Weights of a small transformer language model: 32.3M parameters, 589M tokens.
Each number is 50 + 10 x the weight over its row's rms, rounded and kept within 0 to 99. Layers, rows and columns count from 0. The size before them is the row's rms in percent of the matrix's.

# layer 3 MLP down (transposed), 1344x512, rms 0.0133, rows 215-251, columns 320-383
099:53 30 53 51 57 44 48 62 62 54 43 52 46 54 37 49 49 61 43 49 46 55 37 50 41 43 52 41 68 45 50 39 42 59 49 37 44 56 65 61 52 45 49 52 52 49 48 52 48 24 64 47 44 58 61 36 61 47 49 59 43 48 50 60
108:37 54 46 35 67 45 48 44 28 39 60 63 53 72 44 56 43 48 24 38 57 56 43 61 46 51 67 46 43 51 50 44 36 65 41 53 54 51 58 53 47 39 52 41 47 34 63 57 54 49 60 38 50 39 41 31 51 34 62 51 50 50 72 31
100:54 61 50 33 42 41 47 62 50 41 55 76 36 48 63 33 37 41 45 56 46 48 43 67 53 40 48 57 42 64 43 55 57 50 44 45 34 46 44 56 42 46 60 57 49 58 48 46 45 45 40 59 66 50 52 40 41 61 58 46 50 42 38 46
097:39 49 51 49 32 44 52 54 45 41 53 48 55 37 42 29 51 46 38 63 48 57 62 49 45 37 49 47 40 47 36 40 81 53 47 39 55 29 54 57 39 56 46 57 56 58 74 44 46 43 41 44 72 52 34 42 49 60 53 36 48 53 68 53
106:44 63 50 60 59 49 29 43 49 55 58 47 69 42 46 62 50 42 55 57 64 53 48 31 42 35 37 37 53 47 51 67 65 48 42 45 40 39 57 50 77 57 55 49 43 49 44 57 50 49 41 40 33 45 39 54 51 59 62 43 46 39 56 52
099:48 67 60 53 74 52 60 42 44 64 45 57 35 59 38 33 52 58 56 50 56 50 75 53 43 40 59 37 64 49 56 61 49 43 64 39 47 41 27 41 65 55 59 39 53 61 52 43 48 56 44 35 51 58 43 61 45 48 41 40 40 37 42 41
094:39 48 53 45 36 70 54 64 71 29 40 50 44 28 52 36 46 41 57 59 43 63 49 56 48 56 63 41 54 42 57 49 60 59 47 50 58 48 52 47 48 49 58 44 29 53 57 37 68 62 54 38 41 37 74 50 55 54 46 42 59 63 54 34
099:66 57 70 30 59 51 49 54 38 41 41 39 48 27 64 39 59 45 42 58 64 43 57 44 31 50 41 48 43 46 52 52 64 47 59 50 53 37 39 51 44 52 41 48 51 65 40 60 51 43 60 38 55 49 60 47 54 51 53 66 56 62 40 50
093:45 49 39 52 63 45 51 59 43 63 61 53 41 32 33 56 51 56 39 38 52 56 46 47 54 52 53 62 44 53 55 56 36 49 54 45 39 63 55 58 44 76 57 49 49 65 42 39 47 78 56 60 43 31 42 37 49 65 47 72 60 22 43 43
091:61 41 44 53 43 53 47 48 58 47 52 43 46 62 37 59 64 52 46 53 54 69 46 50 55 43 28 46 67 29 43 56 55 43 45 39 56 40 67 66 58 54 59 48 50 66 46 55 43 55 56 51 54 27 66 30 53 56 55 55 56 72 48 55
103:64 50 56 50 54 53 51 34 64 43 43 31 49 45 60 62 62 56 63 48 48 61 44 60 38 44 46 47 33 55 51 55 58 55 68 69 44 55 42 51 67 64 59 62 54 47 44 40 42 65 49 43 45 53 61 35 52 57 51 31 56 61 58 65
096:50 50 56 45 35 54 48 49 39 61 49 46 25 41 48 41 44 29 44 61 47 35 50 38 46 46 59 62 72 46 60 50 57 53 63 43 44 48 50 54 52 31 45 71 64 55 26 43 56 63 63 41 51 61 46 65 51 45 52 50 57 52 31 72
090:60 52 39 41 42 41 22 55 59 53 48 43 58 45 52 54 45 36 48 34 44 50 40 59 45 71 44 48 48 42 57 42 49 56 40 52 68 41 76 41 45 67 71 50 54 58 56 59 41 43 47 49 44 57 51 53 36 35 46 54 45 51 61 53
103:64 59 56 61 34 36 45 56 41 48 61 49 48 57 38 61 64 29 56 53 48 38 53 52 68 48 48 48 64 59 46 61 40 57 46 43 49 57 53 40 60 49 51 73 63 77 58 55 47 34 54 47 50 42 50 53 60 47 44 53 58 48 51 64
097:48 58 43 46 54 50 59 55 29 67 52 53 40 63 71 50 58 56 52 36 49 53 54 73 43 62 49 53 48 51 35 45 48 51 34 65 42 47 46 53 32 45 42 54 56 63 52 30 34 56 58 40 53 66 59 61 44 61 29 42 48 68 37 60
104:38 36 42 48 55 62 55 64 54 30 39 32 48 40 40 55 45 56 66 46 55 45 54 37 47 50 44 60 45 55 57 52 48 39 44 57 49 37 47 49 38 48 45 51 53 30 51 57 51 50 32 44 64 37 48 44 51 56 59 53 41 43 42 43
095:52 43 59 42 55 37 61 59 51 49 51 45 52 47 51 49 27 38 42 46 56 39 78 44 44 43 41 33 43 64 59 61 65 55 34 49 56 36 59 58 66 36 55 40 41 45 52 57 36 77 31 51 48 61 52 55 63 58 57 40 57 62 48 63
102:36 50 45 73 40 43 62 45 57 56 42 51 25 55 65 45 47 59 49 33 37 43 42 40 54 37 53 49 60 40 36 49 51 53 49 41 57 44 44 62 49 53 67 52 65 48 56 61 45 47 56 40 68 60 62 61 47 45 38 44 34 44 59 66
095:56 46 36 44 55 48 36 45 54 47 44 58 50 62 50 49 52 52 44 42 53 60 53 47 62 64 56 48 63 40 41 48 40 61 55 55 63 38 57 35 45 49 56 46 65 45 62 45 33 56 65 59 55 38 51 52 65 26 47 49 52 66 40 45
100:42 63 47 38 38 61 50 57 49 52 51 51 46 44 39 58 37 36 44 48 39 60 45 47 54 56 54 43 58 45 51 36 64 48 52 50 34 43 26 50 54 44 57 38 57 59 63 38 47 61 47 39 64 55 59 44 61 54 54 57 43 56 53 48
106:44 62 55 50 58 52 59 48 55 57 65 59 56 41 55 58 56 46 43 63 48 51 46 47 38 64 50 48 38 52 46 43 55 58 45 40 58 68 71 51 36 54 65 50 59 49 60 47 44 57 35 44 56 58 76 53 54 54 38 66 40 23 60 49
100:53 61 49 46 40 53 53 65 54 51 39 33 37 46 37 64 61 44 51 40 52 53 55 58 72 55 44 38 54 50 53 65 51 40 41 39 38 45 29 41 47 40 37 50 59 47 49 59 66 47 48 49 35 45 41 57 66 34 59 39 53 32 61 44
106:27 44 59 57 54 44 50 60 66 45 47 54 45 45 49 46 64 48 56 48 67 66 56 47 43 56 53 41 66 50 56 45 47 56 43 59 58 32 54 46 41 46 45 40 53 47 58 61 64 39 34 38 50 56 36 38 59 56 52 72 42 31 48 44
107:48 73 74 54 47 53 50 58 50 45 62 40 46 65 44 68 47 64 49 58 53 60 38 75 46 46 59 53 43 42 49 37 59 53 34 56 68 64 50 46 56 66 33 46 40 47 57 47 50 42 45 48 54 64 43 43 70 63 37 57 56 63 45 41
099:29 49 40 41 28 47 36 37 48 51 54 36 54 38 63 70 76 46 47 59 58 60 66 44 51 57 50 56 41 45 44 66 40 57 55 29 53 47 65 45 43 72 65 55 44 51 57 36 44 43 60 48 66 45 53 58 53 69 60 51 67 47 51 33
091:66 42 57 48 70 23 59 58 48 48 46 54 50 50 51 39 39 59 64 58 72 45 56 37 60 60 24 41 47 59 54 36 49 49 55 45 52 71 49 36 34 30 51 42 52 48 36 32 48 34 57 47 36 55 71 43 48 46 50 62 54 48 44 47
099:60 40 50 63 48 68 53 51 46 39 36 44 38 59 55 46 49 38 65 63 45 54 54 46 38 49 59 51 57 36 33 40 47 59 44 45 71 61 61 66 68 54 41 50 28 73 36 47 40 48 41 69 57 60 54 58 59 66 46 42 51 47 58 54
104:54 49 59 25 54 66 35 37 62 70 76 41 36 56 64 52 32 39 65 45 54 37 38 51 41 43 62 56 33 61 50 41 68 39 45 45 74 50 47 60 43 42 51 66 63 57 37 44 35 56 55 49 56 51 55 51 60 66 66 57 45 41 66 39
095:55 63 43 54 61 68 52 58 44 42 45 40 54 69 43 59 49 47 57 44 39 49 53 49 44 59 42 47 24 48 48 61 62 42 63 58 69 38 40 53 50 66 47 60 57 44 60 52 53 46 54 39 71 50 53 60 55 45 43 55 39 61 57 66
098:51 53 68 71 32 51 52 53 29 47 46 65 45 42 40 40 49 43 45 57 32 59 19 42 60 75 44 55 49 51 60 41 53 53 52 68 40 56 58 42 49 48 48 55 67 31 48 42 54 45 40 58 48 52 72 62 71 41 51 57 60 45 58 33
106:53 60 69 53 53 42 39 60 49 48 45 39 53 36 69 43 56 45 48 32 46 54 50 38 67 50 40 51 45 47 53 54 46 33 46 78 56 47 31 66 79 43 32 50 52 33 50 34 41 53 57 52 53 62 51 42 38 55 53 48 48 22 66 48
090:58 38 53 51 39 47 60 47 59 56 39 48 47 53 55 52 53 56 46 69 68 65 45 53 65 36 40 56 65 48 59 55 46 55 36 57 56 68 55 57 43 54 52 47 26 67 31 56 62 59 60 49 49 42 59 32 39 58 65 54 56 41 56 60
095:36 66 47 50 56 53 58 51 65 46 31 65 43 68 54 49 51 48 65 51 66 72 54 36 66 57 45 45 60 43 60 60 57 54 44 51 43 61 43 48 49 41 45 57 57 59 75 56 65 59 41 55 60 50 68 40 50 49 47 40 34 50 60 35
095:48 53 47 71 49 36 40 50 52 53 43 39 46 41 46 49 57 54 40 52 34 49 49 60 57 62 44 55 79 72 57 23 42 51 34 67 66 60 52 49 60 46 36 54 66 36 38 55 51 48 28 70 53 41 51 57 40 36 50 64 59 61 54 52
095:34 42 57 60 57 59 41 53 47 44 64 49 42 51 49 56 62 54 54 62 24 56 65 53 44 57 40 61 51 52 59 49 66 65 46 15 74 48 57 47 43 49 25 70 51 56 51 44 39 55 64 46 45 58 53 71 54 46 42 52 47 60 35 49
108:45 61 51 65 45 59 39 56 45 53 53 53 38 50 45 51 52 38 39 78 40 45 51 37 39 44 47 35 53 34 38 56 34 55 64 46 40 65 36 50 34 65 62 48 74 58 39 53 33 62 51 44 37 46 55 51 30 54 37 50 64 40 42 63
097:43 59 52 61 55 29 47 58 50 46 43 48 57 40 37 29 48 64 32 45 56 70 28 54 34 50 47 50 47 45 43 50 45 52 48 27 59 48 55 39 52 48 69 58 48 51 50 40 58 62 44 50 46 54 44 59 39 56 48 45 31 52 41 43
# layer 3 MLP gate, 1344x512, rms 0.0503, rows 216-251, columns 320-383
104:71 45 61 46 22 66 44 55 47 60 54 37 41 45 52 52 55 45 51 62 65 53 44 40 47 49 62 48 37 59 39 65 40 62 53 46 73 52 40 52 54 26 44 53 34 67 51 45 69 37 45 50 38 37 46 55 46 35 55 51 67 50 60 70
101:42 44 41 54 51 52 62 46 61 50 54 61 48 41 46 55 52 47 60 52 41 51 52 67 56 50 51 42 60 58 55 57 49 47 45 65 66 65 65 52 61 44 43 67 48 36 45 56 44 42 30 53 39 64 53 54 50 59 62 51 54 58 32 61
096:52 63 58 48 51 34 54 45 62 50 57 53 56 55 35 57 33 63 80 59 62 58 72 58 35 55 57 50 49 48 62 39 33 61 68 57 55 41 64 50 58 45 43 60 47 53 47 45 39 49 57 56 38 71 58 37 38 49 42 28 47 49 63 37
103:38 40 71 33 62 52 57 49 47 55 61 58 53 40 40 31 48 72 35 57 53 64 50 42 56 39 38 59 66 45 60 47 52 56 43 44 52 51 46 41 38 59 44 63 39 51 54 47 55 59 22 55 53 43 33 49 54 69 35 62 59 32 43 51
098:43 41 56 39 46 57 40 59 73 41 57 48 51 73 56 48 48 60 47 54 53 44 44 46 58 49 56 39 61 72 41 24 48 63 61 47 53 37 45 41 57 36 55 49 61 32 57 45 56 37 63 54 41 48 66 45 41 31 64 54 56 56 64 63
094:48 66 48 37 42 65 45 65 40 68 52 36 56 46 56 47 54 56 49 55 55 46 43 44 56 42 68 63 33 56 67 57 45 72 67 60 68 46 63 61 54 39 43 42 55 56 44 54 57 35 52 33 59 64 38 61 42 46 43 55 34 48 62 59
107:50 41 65 62 52 57 35 66 55 65 68 47 45 53 42 46 45 46 46 51 54 48 25 57 60 66 43 58 71 54 52 38 63 61 58 42 55 41 49 53 56 51 29 48 53 50 54 58 52 57 40 41 37 39 41 55 40 56 48 38 49 33 66 48
097:69 46 55 56 48 52 52 50 55 52 55 45 56 46 61 71 63 39 50 51 44 48 48 56 48 34 41 54 55 49 44 46 44 57 24 51 51 53 49 60 43 57 31 62 60 47 47 47 41 42 46 42 38 29 63 69 40 50 61 49 72 68 47 41
093:75 33 56 57 38 46 39 50 29 63 55 48 54 46 68 54 70 47 43 40 55 57 61 58 51 58 70 47 59 34 40 77 39 55 34 48 40 49 47 65 50 52 55 47 52 35 51 43 56 57 37 44 47 48 44 38 42 59 52 53 49 48 50 52
097:27 51 60 63 65 51 58 56 71 55 28 61 68 50 58 56 42 32 58 39 53 54 76 31 49 63 58 38 48 70 52 48 41 77 53 41 51 49 48 41 65 54 51 50 40 45 39 51 36 57 35 55 36 57 40 47 54 40 60 42 44 54 45 66
097:67 44 38 49 46 49 39 47 46 57 45 55 48 63 51 32 52 57 48 51 44 59 51 37 58 51 49 50 51 58 60 29 34 54 51 46 58 43 53 52 59 51 35 41 52 55 29 53 50 49 35 45 52 37 32 58 46 26 51 50 38 45 50 37
088:49 48 42 54 49 43 38 51 52 51 48 62 53 41 47 59 68 45 51 61 50 39 55 53 36 40 48 55 41 49 43 55 60 46 48 58 71 80 16 50 44 49 39 58 57 52 39 52 44 48 65 64 58 58 63 62 39 46 58 42 49 55 43 30
092:57 40 32 43 52 49 43 53 42 51 51 52 69 57 37 53 62 39 43 51 54 50 44 60 77 59 30 46 61 39 74 54 45 42 55 35 52 41 51 55 44 61 44 47 64 60 73 55 57 39 59 39 43 53 53 60 66 44 40 52 57 50 57 45
099:57 65 36 49 75 53 50 61 73 51 60 47 57 55 53 42 39 42 48 40 54 43 59 42 55 70 63 43 50 59 33 56 49 52 47 54 60 41 54 49 44 38 43 32 46 49 42 57 52 54 44 49 44 61 48 40 67 53 51 55 50 47 62 39
102:66 52 47 50 37 43 49 41 47 40 44 62 37 55 66 47 40 53 63 48 42 51 48 52 38 53 46 38 50 54 51 40 53 51 57 38 55 47 40 46 60 64 35 61 48 47 29 34 64 40 63 52 63 52 51 54 46 53 39 50 47 43 42 51
098:58 48 48 59 66 30 41 39 35 53 51 49 38 52 48 47 41 42 44 38 71 53 45 64 51 57 57 59 42 58 49 42 45 49 44 44 49 56 50 54 49 47 39 45 60 47 54 46 52 43 48 59 40 48 48 41 40 44 39 56 55 55 62 55
103:48 43 42 47 53 52 51 46 68 76 57 48 48 65 39 47 64 66 63 40 48 40 53 45 62 40 52 51 57 61 32 44 59 45 52 34 72 57 50 54 27 58 54 62 68 51 62 44 34 55 59 52 49 39 37 45 48 43 37 48 59 43 59 37
105:46 43 73 56 35 54 43 68 30 38 35 51 46 62 57 54 55 50 54 65 52 58 53 51 52 62 60 45 65 35 60 47 45 57 52 30 59 48 58 58 57 51 34 43 56 41 77 55 62 50 48 28 56 54 51 57 59 46 42 55 54 29 41 53
106:69 54 41 44 50 47 41 46 51 55 56 40 75 54 45 38 58 47 38 48 42 43 61 34 63 52 54 68 54 62 63 58 41 61 65 43 55 61 51 56 51 42 48 60 34 51 49 45 66 45 40 37 51 49 61 48 50 57 60 63 48 30 46 69
098:58 63 56 44 49 45 63 78 58 51 43 19 43 52 49 59 35 46 42 44 36 55 54 35 37 56 47 44 53 63 40 49 57 47 51 33 61 53 51 59 60 61 64 45 56 54 78 57 36 48 68 42 49 42 55 51 45 33 36 71 50 37 39 50
100:48 49 51 51 53 56 54 48 46 45 53 33 50 54 62 52 33 36 48 41 38 47 60 57 51 50 70 45 41 53 49 47 62 48 48 72 51 57 41 44 69 43 36 49 50 49 49 67 48 50 53 58 57 59 67 59 45 39 52 40 49 61 46 53
102:58 48 39 56 41 59 50 49 49 52 42 59 50 38 54 62 46 50 46 50 42 40 61 47 46 44 44 54 38 54 52 53 51 46 37 42 43 63 25 53 37 58 34 57 62 57 40 59 41 53 74 63 38 52 43 63 40 58 70 41 54 73 57 36
104:66 68 53 50 41 47 60 46 48 37 61 39 40 63 49 56 48 71 55 61 41 40 52 62 47 38 58 57 41 50 45 42 68 51 38 43 65 72 42 40 64 54 56 40 37 54 55 59 30 38 49 52 54 64 47 40 62 35 61 59 38 49 45 64
101:51 56 51 44 45 42 48 23 36 50 43 39 40 42 54 38 65 47 39 44 60 52 45 62 35 43 49 32 61 46 34 54 61 46 31 43 54 45 36 55 40 29 58 72 40 55 66 43 48 55 41 44 48 44 44 39 50 47 45 64 53 41 47 40
096:59 39 55 32 57 29 44 50 32 61 45 52 53 57 62 38 39 48 59 40 37 43 56 53 49 62 70 41 40 36 41 49 52 61 45 43 57 64 49 32 48 46 40 48 35 50 50 60 43 52 47 58 54 53 54 39 52 55 35 54 43 54 51 54
097:45 66 46 52 63 50 49 37 57 62 66 41 48 43 69 52 50 39 44 54 43 47 49 50 41 62 51 47 43 56 36 49 39 43 45 51 52 42 54 33 49 53 52 59 52 40 47 44 38 36 53 43 28 64 47 43 60 47 35 45 26 43 58 39
105:42 41 66 62 54 54 57 55 66 45 63 63 44 29 50 39 43 55 53 70 49 37 48 56 63 56 49 43 52 58 49 42 51 39 38 53 47 56 56 46 60 60 49 63 42 54 56 63 45 48 57 25 57 32 53 38 60 39 42 62 58 43 51 54
098:52 57 57 38 36 48 40 62 40 54 51 33 55 60 36 63 60 45 46 44 45 21 43 40 44 50 31 43 65 62 54 50 53 42 54 40 49 43 71 59 40 54 49 52 34 54 43 50 58 45 64 43 59 49 43 49 47 57 63 52 42 68 46 63
101:58 42 44 36 54 36 57 55 59 40 48 62 79 42 49 57 36 51 59 48 33 54 41 74 63 39 68 42 47 54 31 36 57 49 50 63 58 40 41 39 40 45 46 44 39 48 60 36 59 50 63 59 56 67 49 63 41 44 37 59 57 40 53 77
107:64 58 46 53 63 47 53 61 73 41 55 46 59 38 65 40 68 46 68 61 49 55 53 58 53 65 74 59 48 60 43 54 54 54 64 50 53 58 44 38 59 56 43 48 43 53 48 57 57 61 49 31 41 57 30 55 33 54 48 62 53 41 39 55
093:47 36 58 34 50 44 43 61 45 57 51 57 54 35 66 41 36 46 68 54 71 31 46 54 53 48 41 52 50 44 52 40 38 56 37 70 38 26 48 47 58 64 48 50 61 48 32 38 46 49 51 40 44 66 36 32 55 42 44 41 37 53 58 46
103:45 47 48 56 50 42 46 53 29 49 49 51 67 45 52 53 52 66 61 66 62 49 45 55 62 42 58 45 51 55 65 35 39 62 43 55 60 60 51 60 49 30 33 47 59 53 43 38 37 36 54 25 36 59 64 48 46 43 54 39 53 44 59 54
097:45 55 35 47 25 62 57 64 55 51 65 46 48 56 38 46 32 56 32 33 50 18 42 48 45 49 67 74 43 29 50 65 49 56 48 56 53 38 50 38 51 46 63 28 46 52 44 58 57 25 64 54 51 55 47 46 52 53 49 36 52 43 58 49
090:58 57 51 35 52 43 42 50 69 50 50 59 58 64 50 57 66 67 43 70 43 55 56 65 57 45 60 60 46 46 61 41 55 62 73 38 55 64 46 49 38 67 54 51 36 71 31 62 49 58 41 42 54 39 68 45 37 59 38 62 37 43 23 48
099:72 35 54 50 65 57 54 50 36 45 41 58 62 71 53 37 49 55 54 48 41 45 42 42 43 49 70 56 39 69 61 53 46 63 52 51 58 42 39 69 56 58 44 49 43 71 41 58 24 41 65 50 46 48 39 57 49 59 29 43 67 46 52 42
091:54 55 31 52 60 49 76 53 42 56 67 60 52 70 63 51 52 35 57 43 56 35 49 67 48 56 57 68 69 53 50 52 63 55 33 58 77 38 59 43 52 56 42 49 56 44 55 53 59 44 53 49 55 35 56 50 65 55 49 38 51 41 67 52
# layer 3 MLP up, 1344x512, rms 0.0529, rows 216-251, columns 320-383
102:60 48 72 63 55 61 33 44 49 60 53 46 42 53 55 35 47 38 50 50 53 71 45 51 44 63 43 70 54 39 21 64 39 42 61 58 50 53 73 28 49 61 55 54 52 56 46 59 70 46 46 61 52 58 48 37 51 60 51 47 40 60 48 42
098:67 37 58 64 61 50 61 57 54 41 48 50 54 42 58 38 49 58 50 52 36 54 42 40 36 31 39 48 51 47 76 39 32 42 59 45 56 49 42 37 47 40 45 30 51 57 62 53 44 42 50 67 60 46 63 59 48 37 43 48 45 41 46 29
097:52 45 62 31 52 50 47 47 54 46 64 67 42 76 42 49 53 35 45 48 61 42 41 50 60 55 41 65 51 41 33 49 31 57 60 47 34 58 35 60 53 55 48 37 53 64 41 60 43 49 54 51 35 36 60 49 29 43 37 48 41 39 47 43
101:68 63 54 38 38 54 39 55 51 56 59 70 41 60 40 30 43 52 41 51 43 35 74 77 41 67 76 39 29 64 57 62 64 58 56 44 57 52 56 38 51 59 61 60 47 61 44 47 45 55 76 58 42 52 51 42 48 42 39 51 32 50 34 54
100:46 55 52 54 39 41 39 35 53 37 35 45 42 59 52 45 51 63 32 43 50 46 40 45 43 41 73 44 58 57 56 51 52 53 46 48 42 38 60 57 35 56 26 54 46 51 52 39 48 52 53 49 45 31 54 43 56 50 60 63 46 56 62 35
094:58 48 46 42 63 23 47 45 39 46 54 52 50 65 54 59 47 57 49 43 41 57 79 40 46 46 47 36 71 50 52 62 48 58 43 41 56 55 43 39 56 40 52 56 43 59 67 51 38 53 44 54 44 52 49 34 52 48 44 33 58 31 42 63
098:56 33 49 48 47 50 43 76 57 53 46 66 48 58 46 38 47 70 41 58 31 51 41 53 57 50 44 64 49 54 30 43 47 52 40 32 52 76 37 56 44 51 75 49 50 43 60 49 59 44 58 50 46 44 41 47 35 51 37 66 46 40 86 63
097:44 47 65 50 33 49 43 43 43 41 52 60 62 57 72 41 52 46 36 77 57 44 58 66 48 49 41 32 63 48 28 44 50 57 43 70 62 54 64 58 36 49 40 60 37 69 55 52 51 39 47 58 55 50 53 52 55 48 48 32 55 60 62 37
090:49 53 31 49 52 58 52 76 36 38 53 43 63 60 50 39 47 35 42 55 53 57 66 57 40 47 67 81 37 59 52 49 55 48 67 53 63 59 53 44 48 63 40 54 53 40 56 55 62 33 36 44 45 44 43 33 52 35 33 47 50 51 61 48
102:51 37 43 58 50 40 47 66 45 58 44 54 52 53 61 49 43 51 70 71 43 49 42 37 48 51 50 45 47 45 65 47 42 54 44 51 45 53 61 50 50 41 52 57 57 61 35 61 35 31 57 51 54 45 58 48 68 47 46 60 63 48 57 43
101:48 53 49 45 58 54 48 53 52 37 49 70 47 40 38 45 66 48 51 47 49 57 60 36 46 37 38 45 42 46 49 59 54 43 59 55 56 44 26 51 39 58 53 52 31 27 77 71 44 67 45 42 48 56 54 53 42 41 45 51 31 60 41 39
084:42 43 45 49 44 57 40 55 53 52 44 62 53 59 52 59 69 52 68 51 47 48 73 44 48 54 30 49 50 50 57 65 58 52 52 38 61 43 40 69 29 38 45 57 52 53 66 38 62 42 36 51 58 56 42 42 56 41 40 40 49 54 50 43
099:47 50 33 57 64 60 42 49 34 70 33 49 70 48 71 78 48 56 47 45 50 45 40 47 57 50 48 60 47 33 47 55 48 21 32 54 42 57 53 30 35 46 52 39 37 31 44 51 40 50 61 53 54 63 58 65 42 37 49 55 48 45 73 45
104:48 54 44 57 53 47 40 59 67 54 51 49 52 42 29 56 35 51 56 44 48 49 54 45 26 45 37 55 73 47 59 41 46 55 57 38 45 31 69 38 56 50 60 47 34 44 59 42 67 51 36 69 48 41 61 59 33 52 50 62 56 42 35 68
103:37 43 45 50 42 43 61 49 48 32 46 67 50 59 62 46 63 59 33 61 71 57 50 51 57 62 67 43 52 38 38 52 42 42 53 59 69 56 64 48 52 64 54 65 42 41 53 45 54 47 46 36 60 54 46 61 41 52 42 52 68 42 51 57
096:67 34 42 56 55 61 51 44 41 49 44 56 51 57 33 51 58 54 54 39 63 55 44 39 48 32 62 59 58 43 49 48 51 42 54 55 55 53 49 29 48 52 52 70 65 54 44 38 61 43 68 62 44 46 59 32 37 47 61 37 43 47 35 61
098:63 21 41 45 57 63 45 57 46 50 50 62 46 62 53 68 47 48 49 70 60 54 67 36 39 63 55 47 23 55 49 45 56 30 56 53 37 40 51 59 55 56 39 48 44 51 59 26 61 45 50 50 45 29 46 31 42 72 58 40 62 58 56 51
099:51 49 53 46 63 46 43 24 46 33 56 37 35 44 45 37 50 35 51 41 35 59 57 47 56 32 70 70 43 52 48 80 38 47 47 77 45 57 42 64 60 47 33 42 49 36 52 56 59 40 47 55 56 48 58 60 42 74 19 44 45 54 32 57
098:35 38 49 54 69 70 48 62 43 67 40 33 58 57 39 40 58 49 48 53 50 47 58 48 41 22 39 52 56 53 30 41 31 50 58 41 45 62 36 53 44 57 42 47 60 31 55 53 46 44 68 39 42 58 57 51 58 53 49 39 64 45 47 67
105:42 59 45 43 47 72 47 47 47 49 43 49 40 41 64 49 42 52 72 54 52 50 57 60 60 52 46 44 68 46 48 45 47 27 49 51 33 45 56 44 58 30 47 69 42 59 43 47 48 61 72 65 45 52 37 30 61 48 56 52 46 58 52 59
099:50 53 56 57 55 44 38 56 53 58 32 58 46 61 59 49 48 56 47 73 48 32 48 57 46 61 50 58 55 57 46 53 75 55 63 45 56 36 71 68 51 58 52 40 43 49 47 55 44 42 54 46 60 67 57 43 39 34 56 74 37 39 46 61
101:50 55 53 50 41 75 43 40 28 44 47 68 56 47 28 54 43 59 54 27 40 58 36 34 43 54 52 56 38 60 46 44 64 45 43 60 39 65 36 65 34 35 39 60 57 52 38 56 41 65 84 50 43 41 43 70 37 39 67 50 62 54 42 41
106:42 40 45 36 45 56 55 41 52 63 37 61 53 53 52 50 48 50 33 41 54 40 53 48 54 52 31 40 53 66 43 55 44 50 58 53 41 44 59 61 42 42 75 67 52 50 31 65 41 65 64 51 57 47 57 38 43 46 56 34 33 48 53 52
097:47 50 46 63 59 48 50 48 56 52 39 52 43 41 52 61 54 42 44 53 57 34 62 34 54 52 39 51 62 49 49 61 52 61 59 46 51 40 36 48 56 53 41 38 69 59 51 60 39 37 48 37 55 61 38 63 39 47 43 46 46 57 54 47
094:40 51 60 44 53 36 45 41 57 33 62 54 39 46 36 61 49 51 60 43 32 52 54 58 35 19 51 58 64 56 48 50 41 44 53 61 46 49 33 33 77 59 41 71 62 71 41 69 36 44 60 62 40 43 61 45 47 62 62 61 40 57 53 33
100:64 40 43 41 33 30 53 41 58 49 58 50 62 50 67 41 48 66 59 57 27 59 67 60 57 47 29 51 65 46 45 57 56 41 43 63 38 46 50 45 40 51 52 57 41 38 60 45 63 33 58 36 48 33 48 55 34 40 43 54 52 50 54 49
100:46 46 53 55 43 29 42 52 67 49 36 58 36 55 59 53 62 38 51 63 58 30 48 42 57 39 34 57 60 42 44 54 54 53 50 50 25 55 62 56 67 49 60 42 69 50 76 68 57 58 49 39 57 62 47 41 41 73 22 64 54 25 46 52
097:58 60 47 59 50 35 59 53 32 43 46 58 49 49 39 54 48 57 49 59 56 66 70 30 59 53 39 45 38 57 60 55 49 51 63 44 34 57 47 74 44 37 56 50 52 47 50 46 53 73 44 55 41 50 47 44 52 43 59 71 51 47 45 44
101:51 45 38 31 62 61 46 60 72 48 46 48 70 67 48 56 46 51 48 60 42 45 54 59 41 33 50 47 51 50 51 51 36 44 47 45 52 48 52 46 57 55 37 55 53 53 51 52 39 49 42 52 51 51 47 41 41 49 47 56 47 79 52 48
102:50 43 42 58 30 56 69 56 40 40 45 50 44 52 58 51 51 68 50 58 48 49 51 61 53 45 64 51 68 39 57 48 47 36 44 44 42 50 55 59 58 32 59 46 52 49 62 50 53 39 32 57 57 35 50 40 59 54 58 35 59 60 61 48
095:41 62 51 48 41 61 31 53 55 72 42 72 40 49 44 42 45 39 54 67 55 51 67 56 57 51 48 33 42 53 45 50 33 54 55 58 51 32 37 40 63 50 64 63 54 56 37 61 52 51 55 59 49 54 61 58 56 50 42 61 33 46 40 22
101:59 68 50 52 52 44 46 46 52 58 55 44 61 55 48 39 39 49 40 42 47 35 47 47 43 38 46 58 36 59 57 54 35 46 41 54 49 50 54 72 34 43 52 59 48 56 33 45 59 34 59 48 46 64 43 51 58 54 60 50 45 47 42 30
098:58 47 49 43 48 62 46 31 56 54 59 38 45 43 52 47 63 39 38 55 61 46 59 48 45 58 57 57 59 48 35 50 46 75 66 36 41 47 56 56 37 62 72 47 68 51 49 42 41 48 64 54 43 57 53 50 49 58 61 41 45 60 57 37
096:74 60 45 58 52 51 65 47 41 54 35 38 53 46 48 44 48 52 59 48 58 46 64 43 41 46 53 25 40 47 55 53 45 39 59 53 37 44 46 52 62 43 49 42 54 45 56 48 81 38 54 45 47 68 23 43 51 48 49 71 60 48 58 34
098:61 59 43 47 43 39 55 51 59 54 43 47 62 41 53 42 48 39 61 47 59 63 68 59 53 59 47 47 54 50 51 55 57 73 53 57 37 61 72 63 59 41 54 47 43 51 48 49 51 45 64 66 52 81 47 64 35 39 50 53 47 51 48 51
099:47 46 45 48 43 72 68 45 48 49 62 71 57 65 64 49 73 45 50 54 51 47 49 45 58 54 66 60 40 65 53 53 29 53 47 63 59 32 55 54 47 46 34 40 45 52 47 48 29 39 40 55 50 45 44 57 55 60 34 68 55 58 35 36